Weights of a small GPT-style language model, trained from scratch on English Wikipedia: 13 layers, width 192.
Each number is 50 + 10 x the weight over its row's rms, rounded and kept within 0 to 99. Layers, rows and columns count from 0. The size before them is the row's rms in percent of the matrix's.

# layer 2 MLP gate, 768x192, rms 0.0828, rows 679-715, columns 64-127
067:40 44 73 50 51 60 50 42 55 44 45 50 59 49 39 49 38 56 47 47 42 60 54 66 50 43 61 57 61 69 42 52 25 56 44 51 29 61 61 38 35 55 50 64 38 49 50 73 10 52 50 36 24 44 40 50 34 53 65 51 55 52 56 42
121:57 40 53 64 49 52 43 50 60 46 56 52 47 56 47 62 67 39 60 71 51 42 45 70 37 51 52 45 41 63 36 50 48 62 54 75 40 51 58 50 50 46 47 60 37 42 45 60 43 37 54 40 26 45 53 34 40 52 52 50 55 44 44 50
133:55 56 51 50 62 59 57 32 52 39 48 52 35 53 44 39 52 39 51 62 39 44 52 66 43 32 56 42 47 40 38 51 43 44 50 55 45 49 59 51 49 45 30 55 46 33 55 54 52 45 58 45 59 41 37 70 55 42 51 45 42 70 38 43
134:43 46 65 49 49 44 32 46 54 42 44 45 40 52 56 35 44 47 27 54 65 43 45 53 21 54 57 51 41 35 45 46 41 43 30 54 53 48 64 47 46 52 40 39 41 61 36 40 36 56 60 70 57 53 55 53 50 33 39 54 45 61 47 51
154:54 46 42 54 56 58 43 56 49 38 47 58 54 61 49 43 51 49 43 42 53 36 37 59 48 51 59 48 37 53 51 53 26 26 52 56 37 70 46 33 34 53 61 52 57 30 58 56 47 52 25 46 44 63 49 52 39 39 65 45 49 73 41 56
087:67 36 60 52 64 58 58 55 47 50 33 74 30 35 54 63 46 43 40 48 43 48 49 40 41 54 57 35 63 43 43 43 65 47 53 40 62 51 39 47 51 57 42 44 49 54 32 56 73 41 54 55 48 74 42 44 53 63 55 44 49 41 47 59
084:45 63 40 57 37 54 49 54 47 58 52 51 44 54 55 56 49 56 36 45 47 58 51 34 41 41 36 54 38 56 43 55 48 39 30 52 63 39 41 57 41 76 59 56 38 50 63 61 69 44 53 48 44 54 49 44 57 24 51 40 42 46 63 54
080:55 53 55 57 37 53 51 45 87 59 62 48 50 64 60 44 41 55 44 47 55 37 35 47 56 59 41 37 55 53 58 66 44 66 55 66 61 33 46 55 47 52 57 39 51 50 48 40 62 32 57 50 45 56 45 73 48 60 47 53 50 60 56 58
095:54 39 39 60 43 40 67 40 64 65 49 59 60 29 55 38 55 55 46 68 47 27 37 47 48 54 39 51 50 68 48 41 48 57 43 35 52 49 49 38 51 42 50 69 76 49 50 48 64 43 47 50 43 41 49 50 59 59 46 30 55 80 56 43
078:70 31 33 69 26 56 54 54 61 42 53 51 54 59 50 47 64 48 50 61 41 66 50 41 46 64 58 65 49 51 47 58 33 43 57 57 57 44 54 69 47 41 59 71 46 52 52 63 57 36 54 41 47 63 66 52 47 51 43 56 44 45 46 31
081:62 54 55 55 41 70 54 46 57 34 57 43 51 50 51 45 39 59 65 42 65 49 66 61 47 64 36 40 70 39 48 66 60 52 58 31 43 51 56 61 47 46 46 42 31 58 45 44 23 36 44 44 50 51 60 58 55 42 57 31 68 42 39 46
084:51 45 46 67 40 60 57 62 29 71 52 46 52 60 54 46 55 44 45 49 36 46 29 48 42 50 38 24 42 46 39 60 40 54 44 48 57 59 32 38 36 50 53 53 46 46 28 50 52 40 37 48 33 66 57 37 47 68 52 60 53 69 35 54
091:62 51 42 56 40 66 55 58 43 42 39 53 52 55 54 36 53 33 52 44 39 57 48 46 52 48 49 52 55 40 59 41 49 40 54 59 49 51 56 57 65 50 51 45 44 35 49 47 64 48 37 52 21 51 50 53 46 36 33 39 63 52 69 61
130:58 36 54 58 50 54 43 56 51 62 54 39 57 57 43 61 53 34 48 74 47 69 42 55 38 61 56 42 41 50 46 70 57 57 44 42 47 50 36 50 46 32 51 42 39 40 40 53 47 50 45 32 39 38 56 39 34 51 52 56 42 44 48 39
099:55 37 53 66 46 60 50 37 48 47 47 51 67 58 49 59 70 43 62 57 45 63 40 49 53 61 37 48 44 50 65 46 34 42 38 47 43 24 58 56 50 48 69 35 47 42 61 47 66 36 39 52 40 59 68 60 43 62 45 53 53 61 47 43
072:61 45 57 53 38 65 42 67 38 47 56 49 39 60 60 45 65 49 59 53 64 54 50 43 43 71 62 40 52 60 41 74 56 53 71 58 36 39 30 42 42 45 53 72 36 55 27 59 27 44 32 55 53 66 55 54 45 48 47 57 56 56 52 59
113:63 25 46 62 51 38 38 26 54 43 53 47 40 44 42 50 56 50 60 45 53 40 48 57 22 50 42 53 53 57 55 41 44 41 58 52 54 37 54 50 43 46 39 57 54 47 57 40 44 41 43 46 45 45 48 55 58 47 49 54 59 41 41 43
061:42 47 53 49 44 50 52 45 55 57 36 38 61 48 57 66 56 52 42 42 43 58 36 29 51 42 42 72 54 55 52 45 48 58 42 47 65 28 72 44 47 65 63 29 54 54 69 50 78 50 40 46 46 49 60 46 38 57 44 51 47 68 62 42
099:48 34 43 60 32 41 54 56 45 53 49 43 51 69 46 46 58 50 38 60 53 57 50 43 46 48 61 66 60 70 35 63 56 58 49 54 52 47 62 35 38 53 56 46 28 30 42 43 59 42 40 59 52 47 52 46 42 48 47 64 57 51 47 44
166:61 37 47 45 51 50 40 46 48 54 50 55 50 56 50 38 42 50 46 59 58 55 61 48 51 61 48 56 45 54 65 54 43 61 48 35 46 50 43 60 48 52 38 41 45 42 52 51 43 46 25 54 51 45 46 31 29 51 78 64 82 59 36 47
099:68 51 37 44 68 35 49 76 55 59 54 47 36 54 34 50 32 63 35 41 45 52 66 49 51 50 61 52 47 62 58 45 58 72 58 43 52 56 50 51 44 41 47 42 39 37 58 40 31 55 57 47 49 41 55 48 40 42 56 67 49 45 48 55
143:44 35 51 43 60 50 37 43 74 51 49 45 41 54 46 49 37 54 55 62 65 38 33 58 40 44 46 49 52 33 45 65 45 44 57 45 68 42 41 71 57 35 57 54 61 33 46 35 43 48 50 38 58 45 30 46 43 48 50 64 67 46 43 53
087:58 47 47 49 34 36 42 35 60 56 64 44 49 55 66 32 51 57 66 50 53 58 62 23 34 60 48 44 50 48 25 53 39 53 65 52 48 47 49 57 66 57 43 51 55 64 57 36 53 41 47 47 72 67 60 46 54 51 56 55 42 55 40 32
142:50 50 43 36 66 53 57 46 59 39 42 43 45 54 37 54 55 52 50 79 50 68 60 45 59 40 63 44 48 43 55 40 41 45 44 51 61 49 55 56 54 72 51 41 47 48 47 60 53 49 58 57 37 47 37 58 61 62 66 47 49 40 60 51
028:25 48 65 34 54 50 43 45 57 39 21 51 57 41 50 62 32 57 40 59 56 64 51 60 48 49 63 62 27 54 46 37 60 52 21 57 29 46 53 54 66 55 40 50 33 56 50 58 17 53 44 46 70 51 59 55 47 41 38 59 58 52 46 49
048:62 51 71 34 46 48 53 35 55 56 55 52 70 56 39 61 54 59 42 40 53 64 48 44 43 48 55 42 28 62 33 67 50 49 62 66 46 57 52 63 48 56 53 56 29 51 62 54 44 43 39 53 50 58 58 65 51 46 58 52 62 47 55 48
093:57 36 49 39 64 56 53 43 54 58 38 67 48 45 53 32 37 74 55 60 50 46 60 49 33 62 63 58 47 59 27 51 48 54 43 42 67 60 34 38 49 54 55 54 60 56 45 41 45 71 33 43 62 52 43 28 38 46 52 54 50 66 49 37
061:48 62 57 48 48 55 51 51 39 41 48 66 32 45 52 48 31 52 70 49 47 37 66 64 39 37 55 42 54 46 44 55 48 44 41 51 66 55 29 70 36 54 45 52 44 54 27 40 13 60 34 56 68 44 39 37 65 51 53 52 50 41 47 54
044:32 55 49 44 34 73 53 39 73 51 31 38 46 45 52 27 50 36 42 61 45 48 48 47 55 61 29 49 39 46 43 52 41 60 42 41 40 43 39 51 34 47 47 54 38 39 48 61 60 34 57 43 37 59 58 58 38 40 42 54 45 50 32 38
140:53 39 53 45 61 51 39 56 43 58 42 57 36 56 47 58 37 64 55 52 49 38 43 57 45 42 48 58 34 39 57 44 32 45 36 55 54 59 44 59 41 50 46 60 79 52 53 61 35 47 52 31 32 51 39 28 42 31 55 47 47 63 41 46
057:54 48 73 42 50 60 52 31 47 45 53 53 44 23 48 55 51 40 31 54 40 51 50 50 54 51 55 34 57 45 42 38 55 50 34 56 41 65 68 43 57 47 43 45 39 55 58 49 68 43 63 41 60 48 45 40 42 24 58 50 45 44 40 64
079:44 49 57 44 42 32 45 53 42 50 42 59 45 57 63 49 48 63 40 50 62 54 60 53 53 70 53 52 65 57 48 62 57 64 58 48 54 43 34 35 68 57 48 40 46 42 47 50 29 45 48 48 53 42 51 58 42 64 51 55 56 30 46 41
131:42 40 74 52 56 45 63 38 47 48 46 47 53 53 55 42 58 42 54 28 59 42 36 52 46 58 53 45 55 48 60 50 51 30 42 53 60 57 38 43 26 57 37 55 68 35 56 52 33 44 30 51 42 52 60 54 31 56 58 40 53 61 48 59
109:52 47 68 59 50 43 37 59 42 55 54 60 57 74 39 53 48 47 55 31 66 53 64 47 44 46 46 53 51 61 46 46 45 48 51 66 47 54 53 56 50 57 55 57 55 50 54 50 56 58 38 43 48 54 52 41 27 60 60 57 62 32 53 56
047:35 35 35 51 53 29 57 50 51 36 37 51 57 43 63 29 36 51 55 53 43 37 50 52 52 57 48 57 62 36 39 59 51 34 56 40 59 50 79 42 60 39 46 54 67 49 49 44 48 57 66 53 67 44 49 66 48 64 54 41 55 47 36 27
147:59 62 60 51 61 46 60 37 35 34 50 47 63 59 63 51 56 28 39 40 49 59 64 66 54 38 30 69 55 45 45 49 52 61 64 39 50 52 56 57 52 43 45 42 49 61 54 49 54 29 42 53 50 37 56 39 49 58 47 49 50 51 42 49
090:58 57 59 57 48 54 48 52 43 48 53 49 42 26 53 25 67 59 58 43 41 49 51 42 41 34 45 32 47 39 39 46 41 40 43 52 61 67 51 70 66 50 48 60 50 59 43 60 28 62 42 45 52 63 46 37 45 42 47 50 29 53 61 63
# layer 2 MLP up, 768x192, rms 0.0811, rows 679-714, columns 64-127
069:41 41 59 54 38 46 44 46 51 53 57 45 54 72 47 61 42 31 50 36 51 60 42 47 58 53 44 48 57 51 36 38 59 54 43 54 56 56 43 38 55 48 46 60 46 57 33 56 61 43 46 46 43 44 56 48 39 48 43 58 52 55 52 34
118:59 65 43 31 56 69 46 53 71 53 53 32 49 32 54 32 48 40 41 39 62 49 50 62 41 49 45 45 38 38 39 38 32 57 66 60 43 55 51 60 34 42 48 46 57 50 54 44 38 43 40 50 56 47 47 39 41 39 55 49 60 49 39 46
129:45 45 40 45 43 41 43 61 59 51 61 56 56 38 60 56 43 51 47 49 57 50 29 38 39 68 46 55 41 70 52 50 57 50 52 51 50 54 51 45 35 57 64 49 34 48 43 45 53 42 44 54 44 61 69 38 40 62 45 62 60 27 68 62
134:50 51 54 44 47 37 39 55 50 47 48 38 46 53 63 36 46 56 30 59 55 39 52 58 47 47 57 47 52 39 46 41 54 43 34 53 55 58 58 52 52 57 42 42 53 63 36 41 38 64 56 71 67 54 58 59 43 45 40 46 38 58 54 41
153:44 54 42 51 40 46 33 54 43 42 48 69 59 57 45 54 52 81 40 42 59 46 50 47 61 56 51 61 50 52 57 60 41 32 54 39 49 46 48 42 40 54 52 47 55 51 50 48 71 48 54 65 37 45 60 52 48 60 52 33 45 69 53 51
085:37 55 43 57 43 42 46 49 43 51 40 40 61 62 57 36 53 48 33 51 56 53 50 60 44 48 47 55 48 51 42 51 26 54 35 51 43 47 43 56 33 38 52 61 50 50 47 50 66 62 44 53 44 48 43 60 33 31 56 64 59 56 59 42
084:42 67 54 42 42 47 43 72 36 58 29 48 64 52 60 46 35 71 33 59 54 57 52 42 52 55 47 57 48 52 45 48 54 34 32 53 47 45 42 54 51 63 66 51 54 65 52 53 60 52 49 41 42 49 46 64 57 44 52 46 40 58 48 53
084:54 50 52 46 64 65 49 33 44 42 31 51 46 33 43 58 40 69 51 41 44 48 39 59 44 51 66 58 62 33 65 44 63 48 34 52 40 58 59 71 46 48 50 37 73 75 54 64 37 51 39 52 53 47 39 59 47 34 49 42 40 52 49 48
103:39 54 64 67 56 47 46 42 58 67 62 57 72 52 56 41 66 51 43 55 39 43 53 36 53 62 49 54 59 38 41 31 70 50 58 46 44 40 66 40 59 61 41 47 53 49 53 46 32 53 52 62 25 53 63 44 48 57 47 42 52 49 56 50
085:56 45 40 36 41 59 48 59 57 58 47 54 40 48 47 65 50 51 33 50 55 60 36 64 55 34 39 35 42 39 64 33 61 60 37 59 41 55 57 50 38 40 58 46 62 63 53 50 35 46 52 50 45 57 43 46 58 38 39 30 44 47 66 54
076:38 41 45 39 44 35 54 55 40 27 48 53 55 47 62 60 50 65 56 69 56 41 69 41 49 61 42 57 67 38 60 58 50 50 62 27 50 47 50 59 58 51 50 61 46 44 45 46 72 60 58 59 50 57 50 54 51 58 47 36 50 43 49 38
084:68 57 46 46 34 56 25 69 41 57 64 55 32 73 46 47 59 62 59 19 58 58 57 31 46 62 55 60 64 42 50 44 49 40 38 57 54 48 57 25 45 53 34 39 60 61 26 50 56 44 37 51 56 54 43 51 57 61 47 36 38 54 48 49
097:56 49 41 59 44 37 50 41 44 40 45 54 55 35 57 40 35 57 48 55 53 54 46 54 55 38 61 62 59 44 62 54 33 45 57 43 65 35 69 50 47 54 57 47 58 55 41 57 55 39 51 53 63 57 37 40 50 54 52 40 32 62 50 45
125:51 62 50 44 43 47 51 37 53 44 47 66 42 44 60 35 53 53 52 28 48 34 58 53 45 33 43 52 55 49 53 40 40 35 58 45 54 42 68 53 52 61 48 63 52 47 64 44 54 48 51 66 62 75 44 45 65 40 42 44 65 44 46 55
101:55 49 47 70 54 56 48 75 40 67 55 58 65 51 41 39 71 33 58 59 63 53 50 55 52 42 59 58 46 61 54 52 58 55 55 68 64 47 43 68 57 54 49 43 25 35 41 44 66 57 48 54 58 53 51 58 42 70 51 69 61 47 48 44
074:41 33 50 54 50 62 41 49 41 56 62 41 61 54 39 53 57 45 37 41 39 50 47 35 52 70 62 59 54 49 65 65 49 45 62 47 43 48 60 45 39 50 48 47 39 56 44 59 41 51 35 31 39 73 58 57 34 54 51 22 49 58 59 56
102:64 33 52 69 44 44 55 40 38 42 48 43 60 34 56 47 58 51 49 52 46 51 53 40 50 55 41 41 46 52 64 39 50 32 39 60 54 45 55 53 57 58 53 45 62 57 58 27 58 55 42 52 48 53 59 60 55 53 50 60 40 53 50 40
062:36 57 62 42 50 41 61 54 36 50 38 41 55 29 44 54 42 61 50 50 53 37 50 57 50 39 47 37 46 39 38 52 60 23 41 60 47 40 55 67 59 39 54 37 50 48 66 52 50 47 64 44 73 43 43 60 67 55 29 57 47 56 44 57
102:49 40 71 45 52 48 62 59 43 48 60 63 54 57 33 59 67 66 41 44 46 49 63 63 41 48 53 46 63 46 51 52 51 63 44 34 50 32 43 55 63 46 41 48 50 39 34 36 50 49 33 56 58 46 50 52 53 81 53 59 43 53 43 56
160:43 55 61 49 52 51 73 54 54 44 48 51 50 43 56 60 55 52 57 40 38 47 43 50 49 38 48 40 57 51 32 41 57 30 48 69 48 48 58 39 54 45 59 52 52 60 45 43 48 59 68 37 47 54 55 68 72 52 23 42 17 42 62 52
100:80 64 44 40 44 58 62 45 50 48 62 42 36 49 53 39 69 54 41 38 43 71 41 42 56 52 55 33 55 58 47 68 55 42 46 49 59 57 44 44 50 44 52 48 39 48 55 53 33 46 45 50 55 51 40 48 49 42 43 53 39 49 53 55
131:63 55 43 73 38 39 51 52 27 47 54 57 55 42 60 47 51 41 43 37 45 59 66 41 48 48 68 67 44 54 52 46 54 48 40 52 28 72 44 31 39 48 36 50 31 58 41 65 56 50 52 57 34 51 65 56 41 46 37 40 31 36 63 47
093:48 63 37 45 49 45 32 58 56 51 47 43 46 66 65 47 42 46 68 58 45 40 66 35 43 55 50 46 47 63 46 48 37 49 35 55 60 52 35 59 61 59 57 41 38 53 53 44 60 59 43 56 46 62 59 46 54 56 57 48 45 48 47 27
142:41 43 40 39 46 49 36 64 57 56 42 62 54 51 57 64 57 60 64 34 62 32 54 31 55 45 43 53 45 51 58 54 46 31 58 39 48 36 49 53 58 58 41 42 61 68 42 54 61 57 47 51 56 70 76 66 51 46 56 49 43 58 45 35
027:46 47 50 43 49 59 38 58 53 31 58 41 49 57 53 41 42 53 42 55 50 55 48 58 52 38 44 49 56 40 35 48 35 42 45 60 61 55 38 79 30 53 45 47 53 67 30 56 45 50 43 53 53 49 47 49 45 63 60 53 47 44 37 53
054:50 55 48 57 56 46 43 42 59 62 57 37 48 54 58 42 62 34 61 58 40 53 38 43 44 42 29 61 47 51 72 44 30 58 45 66 51 50 55 47 42 37 68 56 69 56 46 46 61 48 57 42 44 61 30 60 48 46 52 44 54 57 49 63
093:47 47 62 42 50 56 49 55 56 41 56 55 44 33 32 52 66 57 47 48 52 61 51 62 54 39 43 55 60 35 49 51 54 52 54 50 36 48 66 46 54 45 55 48 73 56 57 60 75 55 65 57 49 50 34 44 59 63 38 45 37 59 51 51
063:52 49 56 32 57 66 46 56 40 38 54 45 42 58 32 38 41 59 51 52 60 66 54 64 61 64 33 39 49 52 52 57 31 49 43 39 55 52 37 48 69 50 48 55 56 45 43 53 47 51 47 40 49 42 71 54 38 44 41 42 58 49 48 52
044:38 54 44 50 45 58 45 68 56 49 50 52 54 78 35 44 38 50 56 50 47 59 39 45 67 48 29 61 70 69 49 54 39 63 50 57 53 52 58 55 55 54 60 53 69 43 51 40 43 58 60 44 48 46 47 52 50 46 51 44 57 57 60 35
137:45 44 51 41 61 42 39 53 45 56 53 53 44 60 53 70 31 77 67 61 61 59 42 49 51 48 44 46 45 45 67 47 40 53 48 48 54 52 49 63 50 59 48 61 68 52 32 49 49 41 66 39 39 44 42 42 42 56 63 48 55 55 48 43
054:80 65 49 54 28 48 57 55 42 55 45 47 54 38 52 54 90 45 43 30 50 30 41 48 39 30 54 56 47 56 51 47 44 33 57 49 50 53 54 51 51 54 50 37 34 50 65 62 41 59 33 51 43 59 38 40 54 40 58 52 63 45 63 59
073:35 61 65 30 58 36 57 32 45 54 32 58 69 57 65 47 68 58 65 42 58 43 61 52 39 49 44 69 47 63 47 53 51 55 44 37 47 66 53 62 36 39 60 43 34 54 54 56 50 61 32 52 39 45 60 30 36 40 50 58 39 46 47 55
126:45 41 39 60 45 52 52 38 55 42 42 44 71 47 64 41 55 39 61 65 42 38 42 49 46 64 49 56 42 57 56 48 41 72 37 57 37 49 48 62 62 12 78 57 57 48 62 54 52 49 57 38 28 55 43 54 38 50 47 54 50 51 56 61
111:47 44 51 46 52 36 44 66 58 30 46 41 43 56 53 53 37 46 50 41 58 43 45 52 52 63 50 56 48 45 52 68 55 64 50 42 64 29 43 53 47 47 48 43 29 44 52 64 43 51 49 47 44 45 71 48 65 39 42 39 60 46 60 41
042:21 43 61 31 66 57 41 51 55 44 46 63 48 48 43 53 33 43 60 40 39 36 58 51 48 52 60 45 55 61 54 42 45 70 39 54 30 51 43 42 58 49 49 65 40 56 52 68 27 41 57 37 44 46 48 40 42 37 46 39 50 53 51 53
151:49 37 45 33 71 57 42 54 51 64 48 41 49 30 39 40 48 42 40 60 29 60 31 40 45 55 40 54 47 45 40 42 42 55 36 47 49 60 51 54 43 44 56 56 70 74 47 66 51 57 56 40 63 57 64 53 52 48 58 34 33 43 43 37
# layer 2 MLP down (transposed), 768x192, rms 0.081, rows 679-714, columns 64-127
063:41 47 64 49 57 60 80 48 52 44 57 26 45 49 41 43 56 42 34 56 55 55 25 65 49 69 49 58 49 57 36 42 46 47 36 46 48 40 36 57 47 46 29 42 29 46 47 62 62 47 59 36 22 42 63 58 61 46 39 40 65 40 45 55
120:62 28 55 62 37 62 38 58 60 69 59 54 53 50 60 39 53 62 38 55 50 45 31 61 46 46 56 41 60 60 43 49 49 48 40 66 56 50 58 53 47 51 70 51 70 64 44 46 50 48 54 66 52 38 47 64 49 51 49 43 53 27 39 51
127:59 51 54 45 56 57 33 54 54 47 46 55 44 41 55 45 60 64 53 46 55 46 55 52 46 49 66 64 44 51 52 34 47 46 51 40 60 52 64 60 51 38 75 65 55 60 55 56 53 50 54 65 50 59 49 46 59 45 49 46 53 47 53 55
135:52 63 60 50 41 50 53 53 51 49 47 46 45 49 54 44 42 48 40 55 45 48 49 58 58 44 57 42 59 32 54 53 52 47 46 72 62 48 50 59 48 63 18 50 43 54 52 43 35 59 48 65 58 56 62 68 47 50 53 51 31 56 52 50
153:53 42 55 58 57 42 54 45 55 48 57 47 52 57 51 48 43 42 38 47 49 49 52 57 43 59 45 51 58 55 51 51 57 48 44 31 50 53 44 45 49 51 17 45 47 37 56 44 47 51 47 50 45 53 55 40 52 43 49 44 39 56 51 41
084:72 45 48 37 47 62 54 47 41 65 62 42 47 51 58 41 51 40 44 63 60 42 42 64 40 48 76 60 43 51 49 43 57 43 43 51 49 59 57 55 20 42 73 43 39 52 50 56 59 63 55 55 43 61 45 41 64 42 39 49 60 42 49 46
107:47 47 49 48 54 45 49 51 49 54 45 51 51 47 40 39 51 50 47 48 48 53 46 47 62 46 48 47 61 51 49 50 54 62 42 42 51 44 54 53 56 50 17 48 50 51 47 51 56 54 44 45 47 40 54 54 34 54 49 48 53 59 54 49
085:49 43 37 61 49 64 64 55 45 31 59 53 50 59 52 40 57 35 41 67 45 33 50 58 42 41 43 54 64 44 52 48 46 36 45 43 48 65 42 56 48 45 66 68 54 43 52 54 50 62 51 50 56 56 62 48 58 56 56 50 39 57 62 39
103:46 55 43 54 50 49 36 48 55 33 49 46 46 57 60 51 39 56 57 52 55 56 47 60 40 64 64 51 38 43 53 61 38 52 61 49 44 34 58 53 38 54 68 55 55 57 58 34 39 65 55 48 61 44 50 40 59 43 33 55 33 42 53 57
083:38 43 56 36 55 57 54 66 28 61 60 64 61 59 53 46 30 55 47 52 65 44 55 53 63 65 44 50 63 59 53 43 54 40 48 49 43 50 71 44 53 55 74 44 39 48 43 62 64 45 51 59 57 55 44 64 49 49 51 49 65 47 41 46
078:51 53 59 50 56 35 29 38 51 64 53 46 46 36 38 59 44 25 46 51 63 59 66 54 54 43 49 54 39 48 40 44 55 41 45 52 54 52 47 40 36 49 45 59 39 36 54 55 53 62 56 51 46 50 57 24 49 66 65 56 11 52 37 56
093:47 56 33 37 59 44 38 49 37 42 49 54 58 60 58 51 35 46 51 50 57 46 47 54 48 52 47 57 41 64 46 56 53 45 45 52 50 48 46 39 34 50 47 52 60 48 48 52 50 57 51 54 47 64 42 48 57 46 40 46 52 55 41 48
090:46 49 49 54 46 44 35 53 41 63 52 47 57 59 47 43 52 62 54 67 49 37 47 52 49 72 26 49 28 61 37 39 42 62 42 47 33 44 54 54 48 68 55 33 44 59 55 37 49 42 58 66 55 50 66 38 33 57 55 57 53 51 52 66
134:50 58 56 47 37 47 49 43 38 29 44 54 60 49 42 46 48 49 52 54 53 52 53 58 35 46 58 50 41 56 67 33 46 49 58 47 46 42 55 61 42 46 91 57 58 41 58 51 57 40 67 55 59 55 39 46 47 50 56 47 57 39 42 62
104:39 50 53 39 55 32 43 58 37 51 60 56 50 38 47 52 40 54 51 62 47 49 72 50 51 41 49 49 33 56 47 49 57 42 54 50 49 41 42 40 52 52 38 48 51 59 41 45 63 51 39 42 45 41 51 58 48 54 43 59 70 56 52 52
071:45 49 52 66 43 56 55 70 48 27 42 71 37 55 28 54 45 45 32 44 58 52 40 53 41 38 57 63 38 62 57 49 52 53 46 54 32 52 33 47 50 39 75 50 51 47 38 45 36 62 40 41 41 49 59 58 38 58 42 49 36 71 64 60
111:61 47 42 50 40 57 55 58 48 49 40 20 55 53 56 55 50 44 55 50 47 50 42 46 50 56 61 60 55 55 54 48 50 40 56 60 62 50 47 60 53 68 11 39 58 42 61 39 57 52 50 42 53 57 59 59 72 51 53 51 50 40 40 32
056:26 47 54 38 59 55 28 55 45 44 40 55 51 43 40 48 46 45 54 52 50 50 52 47 65 29 55 43 63 53 70 47 44 48 42 43 41 51 50 43 63 46 42 48 53 51 69 56 36 61 31 51 44 39 52 42 56 59 36 49 27 52 43 65
108:41 53 57 61 51 44 99 52 55 59 39 37 41 55 45 37 44 45 50 50 57 44 42 66 50 63 56 63 54 51 49 57 35 45 47 37 40 38 44 49 37 45 39 53 44 37 47 42 55 52 51 41 53 59 55 43 47 51 44 65 52 48 48 58
140:42 48 51 55 34 52 32 64 43 38 57 52 31 40 62 55 51 56 57 49 46 50 50 56 32 52 55 53 46 48 47 52 52 47 57 56 46 58 47 50 58 44 80 57 44 47 53 63 55 54 51 49 56 56 55 57 64 43 33 38 55 29 54 51
109:51 51 44 39 46 48 62 50 48 36 43 60 43 56 49 41 55 51 47 42 57 53 39 56 59 47 51 57 39 51 53 51 55 48 48 50 51 41 52 47 41 51 42 55 52 64 42 56 51 45 49 52 48 60 56 49 59 47 41 59 33 58 60 49
133:52 46 44 63 51 44 31 54 45 45 62 57 44 40 52 45 47 40 53 45 38 53 50 45 38 49 61 48 22 49 47 50 35 44 49 57 50 64 38 39 40 41 15 46 40 51 35 58 47 42 50 55 46 30 60 51 39 59 43 44 55 47 60 66
091:50 37 43 64 48 50 78 50 60 66 60 52 52 49 48 76 53 65 59 51 40 46 38 64 38 35 53 40 67 56 36 58 50 50 62 61 42 61 49 35 62 59 26 44 56 58 56 44 43 59 45 57 52 51 49 46 60 46 54 46 50 59 53 26
145:75 45 53 57 50 48 91 53 39 41 63 60 50 50 46 46 49 48 46 60 43 59 30 43 51 61 46 48 47 48 50 43 64 57 44 57 70 50 40 58 48 44 69 54 35 57 37 35 36 44 40 59 49 18 39 45 47 52 53 50 50 57 46 62
023:48 44 54 52 64 43 41 46 52 59 43 42 33 65 55 50 47 53 50 52 45 53 70 51 51 43 54 43 49 43 62 45 72 51 53 61 56 51 37 44 53 29 89 47 50 51 42 36 61 39 53 57 61 47 72 27 68 58 47 55 45 48 60 69
048:47 45 53 48 57 57 47 55 48 50 47 40 53 67 69 62 60 37 60 61 36 54 47 41 50 37 56 40 67 61 35 47 54 46 46 39 36 40 46 65 50 58 48 35 32 45 52 58 49 39 48 51 49 41 59 47 43 42 32 47 60 45 55 57
086:62 55 55 35 39 33 47 38 46 41 50 61 40 46 67 21 54 41 57 65 52 51 41 45 59 62 44 36 54 40 48 47 69 35 51 58 60 59 40 40 66 53 52 54 47 58 40 58 56 56 49 46 52 62 56 45 44 40 42 48 53 29 56 62
062:56 54 51 56 48 52 42 48 34 44 55 49 52 44 41 70 61 31 59 46 36 45 55 50 58 36 42 50 65 62 53 45 49 56 43 61 55 35 65 48 50 44 84 36 48 48 48 39 47 37 55 30 46 35 49 39 62 58 59 53 59 58 35 47
042:21 55 53 41 42 48 45 69 43 46 43 41 34 36 24 47 42 61 39 55 49 53 39 45 59 46 58 29 34 39 41 38 67 46 54 49 60 44 48 42 67 50 69 43 35 47 46 45 58 63 35 58 44 47 58 34 40 58 40 51 64 49 61 52
139:53 44 54 45 42 50 81 47 40 73 57 44 41 54 54 56 43 59 55 56 53 59 58 47 58 31 56 43 68 46 42 51 52 39 43 48 48 48 64 48 46 62 12 60 69 59 52 49 45 44 49 33 48 60 40 49 45 45 58 55 45 46 50 44
056:41 57 47 44 52 42 11 53 58 43 53 60 45 45 52 56 49 36 47 53 45 50 55 50 65 44 59 57 41 52 34 41 57 40 48 49 40 60 41 40 60 62 35 35 80 55 56 45 43 37 49 44 48 63 53 48 51 55 58 36 58 57 54 56
078:48 40 69 44 52 44 36 61 60 34 44 50 53 52 54 58 47 65 38 57 63 59 57 56 30 50 35 48 77 56 46 63 46 44 54 60 56 53 51 62 47 53 76 41 45 44 62 63 62 53 57 59 55 56 55 53 37 53 43 42 40 59 53 45
129:64 58 42 49 47 44 15 56 57 74 44 64 39 52 44 53 41 62 66 64 44 47 60 49 42 52 68 53 61 43 42 55 57 68 68 41 52 45 51 57 61 40 84 43 46 54 47 64 52 57 53 39 48 47 45 50 48 49 48 44 48 68 48 62
115:32 44 43 42 59 35 43 43 60 65 59 44 65 47 37 69 47 43 50 43 49 42 67 52 51 46 63 62 37 49 46 52 49 62 43 41 48 45 54 43 45 62 22 32 53 53 51 73 37 50 47 42 56 41 44 34 49 58 46 47 44 60 28 44
042:55 50 37 75 60 55 47 53 38 32 61 69 50 43 56 48 48 53 61 54 49 64 36 64 48 43 32 45 61 59 48 39 52 57 59 59 35 60 50 49 34 53 95 67 60 48 42 39 34 30 50 54 45 58 43 54 51 35 47 41 45 40 47 59
149:51 43 61 56 54 63 58 58 53 38 42 64 48 64 56 50 54 56 56 24 37 59 59 58 46 53 43 41 68 51 53 61 29 44 43 45 54 60 32 56 42 31 50 59 69 63 54 62 45 42 52 51 55 35 61 56 41 42 49 26 38 49 54 42